Weights of a small GPT-style language model, trained from scratch on English Wikipedia: 2 heads of 128.
Each number is 128 + 24 x the weight over its row's rms, rounded and kept within 0 to 255. Layers, rows and columns count from 0. Numbers have three digits each. The size before them is the row's rms in percent of the matrix's.

# layer 5 MLP up, 1280x256, rms 0.0784, rows 646-671, columns 128-255
101:165098137117108103156086091099109171168106147122143092113086120150130118156120080135130162113126108066119142071151139135111114150180138138108193126154109150105139139146117150168091150127190122151144113129166122092147089152134161100117110157099094145119112105143158123138135095106180133148125153108100145125155148138125122082112123097111110122157092180128109131144155152135127100113081
091:121136135184126163119126130116182124137149143122125123105115072114126143113135102139137130107110130110155144094128066134129174088117139117106161069142122112108100120130171113106145109100111119126098141151140140139137133115120089136130104090149119127128089119138129086132113160113124126169140167122169107108132180135150124144176098114111086121144136129113130159140091122148120132144103
101:147135107162123097091120157092135124143138150169142142125113116097111122133181143188135178125106083080074143166092138114118117102141077134086146152104099127124076134154144139121110117158173133125049153128155112136144163086125137165126128086176164142143108108087141098087092139131122158154115090142132103131149091134140120089171133168144129103092161118107111102143096107091127119098129
103:147095115189160152142100132152122107165112117153125097109102109125097127143122101167093101123111127130087183121104087136164133114126110093120134133153137116135126125150155152149138129104118082168170100115116142138105142117112128101123116130103099171147130102091102136128168127119138148131151122124126108075113106150122135145110109091125077110094142100134162089144120115118083145117148
101:134125145082122101142073128195125126152130110118125126110113146097123138130153143128130132145124097120189099091141142075114144087132100123099152124131162137154116094119106133132146096116094134153137152148148119156131112119124082139123118142118156107153129138148124112127179154130079108094153111133122119132147162133122071098104112149124123134128116129111128115167137127163138162124132
105:162059136139138112131152130116137142117132123145108138110145158171103154131143135138134156119161113065209133123154123100125091129159113139095099141119067137122100152199169135153141120170126123106145123122115122106141119130091131135141121086126126150137089128131163107158131146124135105120081118118135143134158104156126123127159113123107118134110113142125131131142103109134115135150128
093:139165151130130130093097087130151129164070149112144105118147118173129110124157128160107136133104127106118168126123113115121142138128130116138145104115104111156100144180152106146144165110161113160143147142135115129136099182099139140143113124114088119098120122153109113158071087146122148133130155121165139076100149175131128133106144105073114139141154134142121107103140156134142147097119
116:188125154112074152072098138145118143175157115114128124117137131149121126184164117128119163134142079091189120109081077103127138153132109198110138083139116138088159117131150089137136128111120078153136105106079096106097147153116108124143117140154134106133083117142149106111130060117135074152120135107131182128116156123132102134090105091160101134132134149107158092116139115139150100100126
082:147120143122109085117122100142100154152128157109136155101183062097113135082149158117141137133160127138159155091133108120145143163116175101127131151149127140151083121125098131167139099134111132146155126124143098123127139114138159137095091137148144100114175156135173128115171128143136104140142131145102131100113120140129145167090070112145154151149101098098157097094145134120153144135100
094:145127120123143124109135135131129138186158141158128171101105144126167149119116077114139111096150130110078191112125129141142160126158116187103123145161150113159134155151093103146059101163099123107159116096101119128149159132140130116128139136155118156111135138167145112117101126106133145073127127104138180137185092112176163111154149147129141147136102134081136166167111083125152113079111
104:127120134140111118149137113146147175104161126154146110095128147145102160131136129136104148114137114159105130116081164133148178135150093146110143113154111122135121092129176132125108144130138180174114174117173106150177105161118129161144104149135135140109140126091173116172107099135139140145137118097125173131124119130125140109148145083128106122105122118096117130115141133153109167180102
110:169131127142102092143125112143127127097101128105112115104129091134122172154129117148150129123147150150082141138169117075112144161133120151122134112108138096125145153141160127123107097180161134059103136091110162130138146121123120117109118159160164088111121122125134119128107119070199072137118145130143147141140129134109156094143112117112101145112141162124112126141125172121139143142132
133:120152155147115150116100116118110104098158128162100156099168176119165128165155124105132131114139089122131106121118146117082129136160151167092136160145100106107156150114162083151104156170155133125137133127129160088110133125148171095187113148108102119152111155062124121130155125105130135115110108106147121122134125101139148120160119128113139145083168134055127128124109132108117119066097
100:169112126117086104153158160169129096146137109151162107127099124131107143181133163134103116144140167145121158114141106097117130142117119164137153090132107115160108162124135124155128134125157141108130110142130171091137146115129150136149150122137124085088155100102165136169143119132153132134141145127105125133086095110109103119096098088130093147123116149129144111145144078120135124130128
096:125102116115126130134115154097188108122108136159127098131106088180140132144133100149161103116135116121164100137150097113078102092133110097134144126148091106115091077152148169127095095132128153116091113145128134130128129119134150107114140085100085166106107159111153131170078170109086136085112093147138110153125120137115147147132139147134131134097104148096123130065128088090117092128119
100:126100154122139134098098103098156131126149120132107109068133123102132107141142168142188114149140182145111134136137090109130184103131119107157147155084115124129132149097142134111155151164124130154104114148126134126099105152066148101129077128150169118129118106141159119136131133117125139119155117127132181146149084130130134181131166131142107079139107119143123153146074134081167152150103
105:148141153124119124131121115090141132091100113133197119113115158117128184084118125159136110130182094130147159129159130129135103126122123131149137148127132120136127110134122117166122115122194175123132095104132164092120108149086122102151119131123128124065122156106150134140131118147155145099127133146124116110173120144077085157135085108105122163138102137126102136139116155133118159138088
100:134126132136106137137105110163128109108114136143157127114124137131146084180179136115123134141156156160121144100078120135132174114133127126135134169144122154094123121149098165134099117173152130141112140102084118147095183099152135129201121138114144147135116140146116142135096115097123081106092159138148124150135147091142128144112152097127119130166127136116110100118137159114104152111071
104:147092145155098136089088127169166136157153112120104081101114122138130100134127095131159147120130134150126168103138125139145109128125092152159159096147130116095112132099113120092108116151164106134117165150107136095123150123099135095125118095087156146090079122153137119109117117103091119149134118144114117099117164168153106176103123136121137135134152165129124087118127088124108137122126
098:128119143173129149144105090110085119122171162137132093125124110126116137153112110115114128102114150136104173155104131069087173132119112139132154131147106129128144121130138088167115125167137166129102121117133130122138102111097135126134136118137148104133131149120150119127102145095088083146128134108121150116097127099118127110150137128139117086148109152137198146104117155126148116133132
101:158134147109138108154101159115153147097138126111128099120076145092129105108123123154126168105152145091105136105086163078094117121160121122149108116122130035097093175178137129151149131123166116108174168113093113107159119118118136145100114136129149128144115135098150131137137143145089173079195095092122106132137106122133104104116140128168085140121135102084150123112099108120102093160155
107:114107122134114120112109160179137160112146107138152125111133093124095100091117122148125155113154119128110123109106161106112142131119089178106118091145122073149112118120144124126122100125131094143119088148160133136122150118155118158128131120158156106149112170095164118138137122106138107153141153142122130161101140115158107097102083095125163117142154094119120135095127127163145134140132
109:101163110169118125092132176130124123124127111116106086120171132110159119130148122155120117137144116097158120133146166133103132156100118118127111125160116136085129107161115096107128086123116121087143161126163145149124127091152128142101118137117131148116117113092144107154112148115084138122089180133065118093139150126140149130090094095148124121139137099149123137112096135158108144130168
103:098096071162144111120123119134107127132129086132128148125153112178126153086163164125128160103114113102138125115148133124152122123123169170139205116155146098165132101127111102151084139132151155132127102130116105119101134149115160122134129091123139106127178115135147147146097079113120135132113110110136181151149200071104091127133110076146137154130138101124157094129158164119116144129120
091:147147106116112071066134154161159130139163128146122124128125094130170119182121157169126136147111132124123113149148171136134093089110112150089128126119089070098111143106126109133128102132149149112090129173167143153133150134139158051132138089148153101138136126126146120112117147119118130165154157108104076175122135139122143127137138142146129138091134111129116114135089121139094124108151
108:090120143167143136142062138090115132132147132122100164076103116155126129097142139113143082141107154094121143105093150148123159170107100158144164115131114129149137142161095135149130127133116115124152098113138119147126125155152116119177086120169135114140177136111168125149117133150151156155118137109122141072148123102131128119120143125113122122127080158131162133140142107072151140160103
# layer 5 MLP down (transposed), 1280x256, rms 0.0727, rows 646-670, columns 128-255
104:156121128128100124152149075130126184135155129133089129099146127064127131117118139146190129139135113141109149061097095130152133106127127097121134128172100129119128121158141140123121114154128114092147161174141149063121147182123151144098156124152107133151201128134127140123143145185098105148121121129121150129139112135121148127106109128139109114097088115116125113154133161162161181127191
098:109137130104157116087160123126095178093119164125150158144132186098127146121117134174107156166138121115183158120150103110096165138124170102153153170121118126108135131104083119132161112108117091159144098162139119126128116132139147119086174164120124125177087144149080139129076136121127140138113111123182142115121166167150111169108140084122143095133135141133132115143151115117137091144116
101:149084160125162119124118157113145182170143125131135152206110117161122147163157113125123123122123156105096137103105122159139090145143137139156165111111120113146109103127130146108117124137127119120101139116107151137142163157101159152168123128157112094137125174089100102123136135127104161103108086121094148172136119168137170152165138139142129124141139136113119164101126105171127124102107
107:118147114130094146116135111172092137146157127140102155124122146126139077141134159112156170179139138153103137118147120104163133126103157126131102116125151146156127160134114126088060127110123141118143129106120124155112143133089117133117145150099118137133122074154109155151132117128116156116113125143114096106081135138087158153088156109097178178125129129151112155118074123117109115139182
105:125113129102083158127149131114149125092128109131141083096153125158098143128145128147112111151149110123121103153160154142119157129120108146158096152119124173124114139163145117099127115128129119105128156131132081119137153120101139125079135114137138131111181134145130157167096149132116169121149110118121157115109092152097132104109138136144146157131160103122152134165155119121110166116127
106:102129127105163120087105120086131085113129126129131145184110089099161132067144154084119112196127105181123150100099134140123104156135131141109097115146172124121145142124145173111124124121149165142129162159131124129132110116161134137141159168151141137121138157182122159139132160107118149092140134126140107129091120128110119153138085127126127114104177125128123132118116139107114140159152
096:181141126153134148114127127116082120068126143124126132144161131115096117152108097143098098124099110145138119124067152126075088100109144089122119164156111116125150156126122140129098102149120160130150098111111131116095151149097113120141139094110141162137109105119095096126119185155141092126140093105104100147115110137135132137095133149108139129140116092108101133104069115100137125140147
111:082076194146164147142095137122120119114168127112129121080087124149099149097141075132110105146145144084167131100151153101147113159157107128157146138117104158119125131104131114144123128123112108151150099160124071132161139115161136151116109135140097129169132118162158141096108154119131125136121133158162129132155132138122119134103154110121107120144154152147124131134115159140191130156138
087:086109090160105122146139125111142144068109158169125087173108138119135147170081083147149145129140100129108102150145133139132121136094123140124112121118072145122167131103096127112092145136140153134122147142153170162150139152137107108156165139150106134121099095123152138117119137155101135140118143132145144143116127129136131108180111159135133125110133103137119130146080100077067180111138
097:140126095161104112078131126133150129127143108129125152159146156134166126145119097132110108105132136158166134086111084143117126085108135156114139113105139116148082148137148123096146144150119151121078166138124135139103148150116121061132173135071164145137126072142135114115139151117106110135138110090122144168114165104138105127148126123109136043103105099113113116154133090132150081131174
101:141165114172084126132143121122128153157122095140138142103142145089147080115129128107112133136138182171136124107113119109131121124159142132136119101168145096151131109143152141146121147104092129167125123087113141162116118153105160128143175097102149127144095128168110139124149083136103148127145148146143135071108145138119114117107122104164083125188123122108141111128111158132110122122137
111:111114099094134073167132160094120113133121097166118135127116104176126129131089120099116116134158114122134133086116078138092132155126138087149112124117151131154115142103140138148138100072163138105146154118104102108121127109155093106115138152096121121139121094121112127120152166124091122137104149144134106192129151130103166089147165089070124146120129145137130162133085111134138145097098
129:117119128112145152143113122105122122137143116139147136112174164141123120164123129123161133114181064111113150111133135138133136156114146154123172102110138106151148120126133158115111111052076152122099122112132090112133159113122123102155102138135129126116128125093151140091109120121129119130159098131150124071114119113133134136129114131092146122091108152089140180145080111100097130127090
104:103104148159119145156125124131136119115137106094142162158138152109065114143126098128162088140139111118138101114143141115126134124127071116140119132122094106108116111133093109136094121117167137137139117182125155113120155102154119162187150062111118141123148106116148121153115120135097164133094136139123123110176149137146095109114104139099134153133133195133120138129105122158141139134181
093:129146154129109124123133119126180150139116158102104190160082118105133125143115088137120153121128117113065169133121160130124129166140081153154178165107099164112123146164129112137131109159114142144171105198112141165117103144146166124121143102079112145176145087170088121125111148123109094115137117191130142121142132097102131115179109126124157147163136104150122153142116110129119140164123
088:128116126113145119123107129121098127133137161171157098058111128131169121125144156125103155114152159134135139150094114135132190122117110113149171106119157103099145132105139126128129133127132146108090162142120109170100134139109145118117137098172105144111146080147115128128087089073152109178111166154132119153128132100108156134142104144143156114127150149148143127154102136137126100122128
106:092152071136097077079185122126143107128112116096136092131167106135111108155129123149107164135124076174127148091108123153142134137136152205114099117159137131107135113134131146131108108168108127099124097130123129150204128121137099128127131137120162173151150111153157176120112127159142111149130135116118122122103151131117119128125130143133182112090115119160147108156150120081134143131091
102:147125108133122116118106087086091094169109146092103113144138169144111124098130109144129130105108144156124153148152166101117138123125098151110151128106147152133127145113124132130099151142112085123122152106126118183133153129162150092164131132127136085107102155182108156126080156179145172147148152123143122132134151113120095130135110153096157131139168098147104122140144136079122144133131
106:142135156155138150110128125151099092186092103109140119125138143149120164133100109108156126175140121097137123093133084133136165121128127119118127143105114102095160142149109094102157142143116121116148136134147120122156097128120122118131129112105121074157108148092116135116051111101133138108118105112100132136095130105140097150103080128121104136101079104158113148168140120123137123115141
097:180093161090123101129115092109111163118133136146086160224101143108131148115149117122112106153123111136144124132106102125121123117134168140132130133117159137151076095145129127088115107128139152090131117144100136164100103135142111127121186131107163084119105171127153104081133124126143134144138087149164098129169135126112175137111102168138137127141132083119155174076082182089142160157138
102:160100156089117153106159107158099119123076120155115143074137158137143158125147114152090121146105187128149108087081146129131165128108148137143149089099169143134116094116122090120156109112166142167144117136157123127103135136142145116135157078121125078149126149105141151165154124156113114136107144126115106083124136139116169117161120119138155130114154135110117122097141122165146146130123
113:155141166141125103127134131122141148142158121089133128126152088166098098145127131177139140114149142113183103101131163131144143095098149143168162089142150185136150148127130086113097129148097135149140129135125164123118179132059169146145170126153151149202083124096149102107166087142165131148153142111078101175100132116105104097140137122083159108134137109127104111131143112162118133094156
105:109131172122112162138108154134155121097096086147123074096118183153128134137130098123149189117107134130171102122146056131126119106135103116112101134121129143172145095141121113128125120163155144115148114095094127114115116164160087149112088132131154102109096103145145141105139118113108146122093103120131152106137146134142142118150155128147129143155143143137098085106150139119088126137133
100:109136140131114101097115165120137095118114121146089117133159121122129145138134124099136087109109152094111126122146156119103122106119134116135126155103172133167148087108146098137141173076153137110107133141108102143126115151115110133140141130085148135105116109136124205111133146093125134137077177155132114135094157108143125117117127136118096143120138092194155098132155130091123112116097
092:150168119122147101149118122098112138154147121055193143252132099149125127140102157125126152131127130119180148082135106172128154148131111091146129124121087101136098128155136141122177178129126119127099140099113140112149155125128085121152198110115107156092164144111118119166109138133165141117136151151168105123139147142113152137118127125151103149135091136082150118139130128145157118128125